From a checkpoint of a small transformer trained on Wikipedia.
Size: width 512, MLP 1344 GeGLU, vocabulary 8192.
Each number is 128 + 24 x the weight over the matrix's rms, rounded and kept within 0 to 255. Layers, rows and columns count from 0.

# layer 8 MLP gate, 1344x512, rms 0.0354, rows 930-938, columns 128-255
[[132 145 160 165 130 120 120 118  84 143 175 116  61 119 105 133 143 161 178 140 107 101 134 101 160 140  87 113 131 125 122 103 104 110 120 148 149 158 137 116 114 109 100 137 153  82 124 139 148 122 157 114 111 116 135 115 138 153 117 104 133 125 112 125  75 104 105 110 121 110 140 166 132 114 142 145 160 132 159 112 152 142  82 140 157 173 144 144 152  90 113  98 157 124 152 121 139 130 148 176 173 157 111 116  98 177 113 130 175 113 145 103  84 124 145 135 125 139 105 127 117 141 137  73 110 103 107 103]
 [186  98  91 130 128 128 145 109 127 113 100 128 106 118 118 159 138 134 137 102 132 116  80  97 148 158 187 159 144 127 159  95 130 116 132 141 162 147 157 143 121 126 121  92 148 113 138 105 147 143 131 160 131 142 148 119 159 119 109 130 129 111 121  96 113 133 126 133 116 135 103  97 132 166 129  81 131 133 123 159 133  90 130 132 129  80 134 174 127 122 131 119 157 137 116 110  86 158 125 127 187 102 114 125  78 165 128 152 150 114 103 145 127 158  86 125 109 134 139 119 111 127 116  92 145 133 133  61]
 [131 157  90 105 125  81 130 137 116  72 128  93 151 119 143 123 118 134 146 118 110 132 112 100  92 128 132 111 175 117 195 124 144 129 135 152 114  96 145 126 106 142 116 126 138 117 121 103  86 159 127 109 100 117  95  71 132 113 129 122  82 154 119 115 120 130 108 147 126 115 144  78 119 127 103  41 102 124 113 131  91 133 124 111 173 151 135 104 140 142 108 116 126 113  95 128 122 154 144 139 149 152 153  82 120 142 136 137 125 162 125 103 109  85 143 136  81 112 148 143 117  86  97 128 151 152 131 157]
 [110 124 148 133 157  70 160 107 121  79 145 110 126 129 120 127 101 111 150 101  98 105 110 110 138 118 108 136 120 142  92 115  96 101 170 128 105 137 111 110  85 157 119 103 104 149 137 123 108 132 133  65 112 126 167 124 114 103 107 169 147 160 133 130 107 144 124 119 161 148 134 125 136 129 118  89 126 129 119 167 140 141 107 137 152 160  97 142 121 168 102 104 147 115  93 168 127 169  96 129 121 131  95 126 154 162 122 137 104 121 127 171  94 159 127 159 136 147 137 162  87  75 124 130 154 167 134 115]
 [109 111 107 112 120 130 127 121 113 185 109 129 174 141 147 117 112 112 122  92 126 139  96 127 108 145 187 106 119 146 128 103 129 138 160 101 118 119 158  85 120 137 120 175 135  95 137 129 111 162 175 136 119 122 154 118 173 128 144 128 150 108 138 171 110 106 137 138 136  97 168 142  97 161 118 164 172 131 146 112 110 126 158 113  82  98 123 123 135 138 149 122 139 134 174 121 126 127 130 160 131 159 118 119 116 124 162 131 120 131 135 151 128 110 112 129  86 107 150 113 132  91 144 107  74 131 122 115]
 [137 107 125 156 119 115 145 143 139 135  90 146 144 178 125 146 132  96 125 118 169 120 103 126 165 127 175 127 145 124 123 118 143 114 130 114 115 130 132 147 114 136 143 120 115 146 117 137 142 151 135 154 135 124  92 131 141 108 128 106 107 149  74 113 135 126 164 147 112 167 148 115 123 143 107 143 117 150 118 139 102  99 133 115 141 164 107 146 120 119 177  98 147 140 115 155 128 135 168 137 142 162 147  96 133 132 144 123  93 108 119 110 150 148  54 137 129 142  79 103 136 164 134 101 180  95 120 197]
 [135 116  96 161 145 145 160 142  92 113 165 151 155 100 142 146 128 162  91 135 165 120 130 106 102 149 141 115 155  92 118 131 133 142 169 144  89 121 146 145 103 183 132 138 116 107 126 128 128 156 142 159 112 155 109  63 146 146  97 155  88 109 123 114 159 166 151 140 105 140 119 124 158 124  98 115 127 124 119 135 113 112 132 126 107 135 139 121  82 102 167 124 127 124 115  87 155 124 132 133 145 106 110 121 104 134 158 108 162  75 136 110 118 151 114 100 118 101 196 117 141  89 145 107 121 143  79 150]
 [ 99 145 160 164 168 139 147 134 135 139 153 109 125 127 149 110 165 156 131 117 166 184 151 132 124 111 108 151 168  79 124 136 177 151 135 142 125  85 141 149  81 134 154 134 110 105 134 122 176 141 153  96 153 135 127 128 132 154 100  40 136 121 126  67  95 136 119 120 146 121 139 151 103 133 150 133 121 112 164 159 142 150 172 143 137  96 112 166 104 113  86 130 123 139 118 134 102 122 148 127 121 167 159 137 135 122 133 146 136 119 122 152 122  84  84 169 126 103 128 118 108 141 148 112 127 131 170 140]
 [146 175 143 139 116 152 135 148 104 130 102  66  93 113 121 150 151  92 154 112 127 113 122 116 143 121 112 175 102 128 120 141 123 102  91 157 111 133 111 112 110  89 110 118 108 124 122 151 135 102 119 155 123 101 103  96 162 159 154 147 150 105 160 135 120 103 138 109 110 131 177 152 123 128 126 128 107  92 146 118 106 172 143 129 140  76 104 132 102 157 107 136 131 160  88 111 181 130 131 126 152 126 140 176 145 104 153 118  99 172  97  82 138 117 176 131 112 152 112 160 105 175 133  58 142 128 117 130]]
# layer 8 MLP up, 1344x512, rms 0.0353, rows 930-937, columns 128-255
[[135 108 145 111 113 122 128  97 139 108 142 143 130  86 136 167 130 137 145 153 107 138 138 114 192 163 141  98 119 112  95 169 121 123  95 132 167 125 163 136 136 123 114 164 126 131 179 100 117 118 164 131 133 134 116 115 169  83 138 124 131 153 135 160 145 138 131 155 125 100 128 147 119 121 107 135 109  86 105 126 141  93 117 107 141 155 146 135 115 116 156 133 128 137 156 129 150 129 129 119 140  69 119  88 173 172  88 103 132 121 136  81  92 120 142 130 109 126 146 120 154 128 129  58 151  85 118 148]
 [116 148 139 132 107  93 111 112 123  89  96 128 132  66 122 149 149  95 123 122  97 156 127 129 138 125 123 129 175 126 110 135 107 156 106 131 133 124 110 113  99 136 154 142 140  85 120  97 157 138 145 139 105 119 165 101 157 128 137 120 184 161 117  99 171 161 144 110 142 128  91 113 139 111 122 142 103 121 147 152 108 124 117 117 139 117  83 104 132  56 131 114  98  84 140 105 108 123  95 120 129 106 132 101 141 107 162 166 142 149  97 130 122 126 120 105 139 160  70 149 127 123 175 123 131  77 125  98]
 [105 117 114 165 152 154 129  96 126 149 158 108 145 150 133 121  83 162 114 116  78 100 127 135  96 139  97 131 113 140 135 137 155 135 124 144  79 116 118 151 153 113 111 143 106  95 137 138  99 131  96  94 125 134 144  91  74 160 110 161 131 128 129 118 155 142 182 139  95 131 148  91 134  96 159 122 108 129 116 132 101 102 119 125 146  91 112 114 144 166 126 107 108 131 123 110  89 129 114 126  88 153 106 108 127 110 154 141 125 134 146 127  99 137 112  82 172 119 142 137 123 107 165 143 119 113 168 127]
 [128 100 147 131 151 157 161 127  88 136 145 157 158 161 131 128 104 131 127 130 120 128 142  89 156 164 107 130 149 155 106 123 139  97 136  92 141 130 116 126 162 113 122  98 162 135 143 123 123 143 107 137 133 119 145 125 130 119 114 137 123 138 173 151 162  77 152 167 144 118 130 158 169 131 145 110 178 113 157  84  83 138 136 140 149 148 139 106 117  97 123 166 113  92 120 114 149 154 120  89 116 155 110  99 163 164 127 114 128 151  70 139 136 112 120 122 170  81 129 146  99  98 148 140 124 125 150 150]
 [136 126 167 117 154  98 126 104 145 107 104 147 127 133 110 140 142 102 121 122 143 110 139 122 108 134 119 146  93 102 120  88 158 137 109  78 124 116 127 101 123  84  91 129 128 121 162 118 139 148 134 125 154 143 126 156 115 134 148 141  74 111  97 115 144 131 138 148 160 143 126 124 126 124 136 150 117 168 100 146 148 118 136 101 139 142 143 139 155 136 123 173 129 183 127 164  92 138 129 150 159 146  96 101 128 114 154 158 128 147 137 145 178 152 119 134 106 142 130 129 112 105 127 135 128 151 142 101]
 [120  97 167 169 182 102  96 120 110 132 154 113 120 167 106 105 121  99 109 111 177 128  94 135 137 129 103 119  99 118 152 149 136 177 131 139 154 106 110  87 118 151 114 106 132 152 154 159 167  89  98 167 155 151 115 158 114 130 141 103 100 111 144 110 129 124 100 138 145 115  98 131 128 165  88 106 128 131 165  89 149 127 111 117 131 132 150 122 149 154 127 142 114 116  73 129 137 140  91 151 120 160 126  88 137  97 136 132 121 141 188 140 108 116  76 115 121 125 161 125  94 134 122 115 134 134 154 143]
 [157 154 134  83 194 164  93  90 112 108 116  79 119 151 103 158  99 138  83 136 102 138 137 154  84 129 136 112 133 121 139 126 164 158 118 126 116 130 178 112  88 137 145 113 151  71  96 127  96 132 116 175 124  97 131 138 114 115 123 136 100  82 129 149 142 159 124 131 148 130 106 150 130 120 147 143 128 138 171 139 121 116 122 158 136 135 107 123 141 117 124 130 113 108 161 124 118 109 154 118 143 143 139 146 131 153 106  87 185 156 133 113 124 143 165 139 121 115 128 136 168 170 109 125 152 159 119 114]
 [ 76 170 102  95 143 131 162 151 156 148 111 153 123 125 172 116 158  99 143 144 101 133 107 133 148 103 146 169 169 137 116 136 131 141  86 173 116 114 117 125 186  94 139 111 133 102 132 148 176 123 135 133 138 130 141 132 125 122 111 131 129 131 141  88 123 144 127 152 148 127 129 121 104  94 122 172 123 116 131 166 127 164 116 130 143  89 128 129  87  81 125 136 162 144 121 128 146  79 163 113 133 159 115 123 133 115 103 136 136 147 150 151  88 133 136 120  89 121 179 155  77 148 143 116 172 119 103 128]]
# layer 8 MLP down (transposed), 1344x512, rms 0.0353, rows 930-937, columns 128-255
[[179 140  52 104 169 121  84  97 109  93 117 135 153 170 139 121 185 136 144 110  88 118 132  93 133 138  99  95 149 139 126 124 121 101  88 109 131 149  93 164 154 101 129 169 100 147 120 168 111 156 124 155  90 121 122 125 150 132 125 114 124 141 123  96 124 117 139 148 134 125 117 148 126 117 177 158 150 114 148 136 106 111 110 134  90  89 108 153 115 173 108 146 130 145  80 140 118 124 142 176 105 173 178 108  56 155 194 115 143 126 140 101 199 144 121 117 118 110 136 123  86 160 116 166 109 149  92 140]
 [134 114 108 112 101 132 112 130 117 162 110 111 131 135  88 106  71 137 157 177 108 136 151 180 103 129 112 114  93 106 119 162 123 136 174 129  97  86 132 134 110 134 105 128  90 203 136 119 139 184 140 110 157 105 152 116 119 137 145  93 122  96 171 125 133 126 107 127 131 167 162 124 141 133 182 118 116 149  93 116 165 139 119 146 138 129 161 135 114 161 152 125 116 129 136 177 146 107 132 154 133 121 117 119 144 112 122 125 134 100 101 138 171 140 162 129 151 124 151 126 134 132 124 127 113 133  91 154]
 [118 115 140 153 121 158 134 178 129 153 170 127 111 107 122 139 136 104 129 103 164 142 106 144 154 109 133 144 155 128 132 140 122 172 177 134 111 133 148 129  98 126 115 120 103 111 156 152 159 120 133 150 111 150 151 141 166 142 122 126 137 111 164  93  86 118 154 123 126 123 131 163 132 107 115 146 106 155  88 140 153 173 165 145 104 109 149  87 124 181 162 142 108 109 112 104 117 148 130 151 110 107 132 117 179 140 123 148 111 135 121 129 127 127 182 105 120 158 129 155 190 114 170 101  89 145 118 122]
 [171 135 135 144 146 132 152 146 119 105  76 144 124 137 152 174 126  95 142 152 136 101 130 140  93 151 146 144 124 132 155 119 145 123 123 145  85 159 173 187 145 118 133 129 150 126 153 121 126 104 139 150 148 168 113 117 112 144 143 144  98 118 145 143 157 132 115  92 104 107 132 109 154 155 136 173 101 154 100 133 153 131 121 132 145 123 126 107 135 154 155 119  82 148 144 105 159  92 112 150 135 121 128 118 109 101 110 118 137 162 151 164 132 160 106  93 109 135 102 151 108 113 148 156 105  85 135 143]
 [125 114 136 119 122 136 165 146 113 145 164 118 127 123 157 101  89 119 111 101 102 105 116 125 143 147 158 100 141 175 115 139 110 140 141 151 195 143 106 136 119 104 141 151 118  99 148 171 132 145 114 147  94 126 168 124 153  92 114 142 143 148 118 121 149 118 118 122 135  64  81 142 122 145 122 141 132 114 134 117 114 132 149 118 115 105 129 143 114 129 130  93 139  81 157 107 162 126 104 151 121 115 172 140 117 141 114 100 146 122 112 111 118 121 152 128 115 143 146 125 134 162  99 108 117 112  92 116]
 [138 154  99 137 101 131 137 153 129 154 108 152 159 101  95 147 149 136 122  90 112 135 137 125 107 117 119 112 127 141 157 100 131 125 125 100 130 117 164 142 141 157 158 130 123 121 133 162  92 165 136 109 112 112 140 128 102 176 127 122 188 114 140 120 125 104 140 126 183 113  93 152 143 105 107 112 169 134 114 125 110 144 132 106 141 127 122  88 163 119 147 160 148  73 143 129 136 122  53 128 151 137 117 136 166 161 130 178 137 170 115 130 111 109 154 126 136  97 147  87 152  97 122  86 108 143 135 119]
 [120 105 103 114  99 164 144 112 161 140 137 141 129 128 134 104 125  97 179 130 139 109 120 150 165 119  95 151 135 133 124 138 149  83 151 117 121 130 103 186 125 128 110 142 120 144 134  98 165 136 158  99 137 109 117 133 146 152 117 156 142 131 131 126 113 102 145  95 126 123 125 111 116 148 123 153 165 138 124 143  95  94 138 110 118 109 151 140 109 174 139 109 145 115 159 151 118 138 108 149 106 133 128 123 130  99 118 140  92  95 117 142 119 114 119 146 115 114  89 128 111 125 156 141  82 124 148 116]
 [194 163  92 162  96 134  98 153 109 178 136 147 128 114 105 129 138 103 115 160 112 150 125 131 147 160 171 133 147 110 150  83 120  99  91  93 133 112 100 115 157 113  92 111 178 126 134 119  80  89 139 123 120  91 135 142  98 114 106 169 138  99 174 121 105  80 156 105 127 121 147 131 138  98 146 115 144 137 162 101  82 140 143 103  94 119 119 113 103 163 148 120 141 118 134 126 151 160  92 125 150 112  87 132 107 158 132  63 138 124 104 106 103 102 127 153 180 137 168 102 133 123 188 140 118 126 111  98]]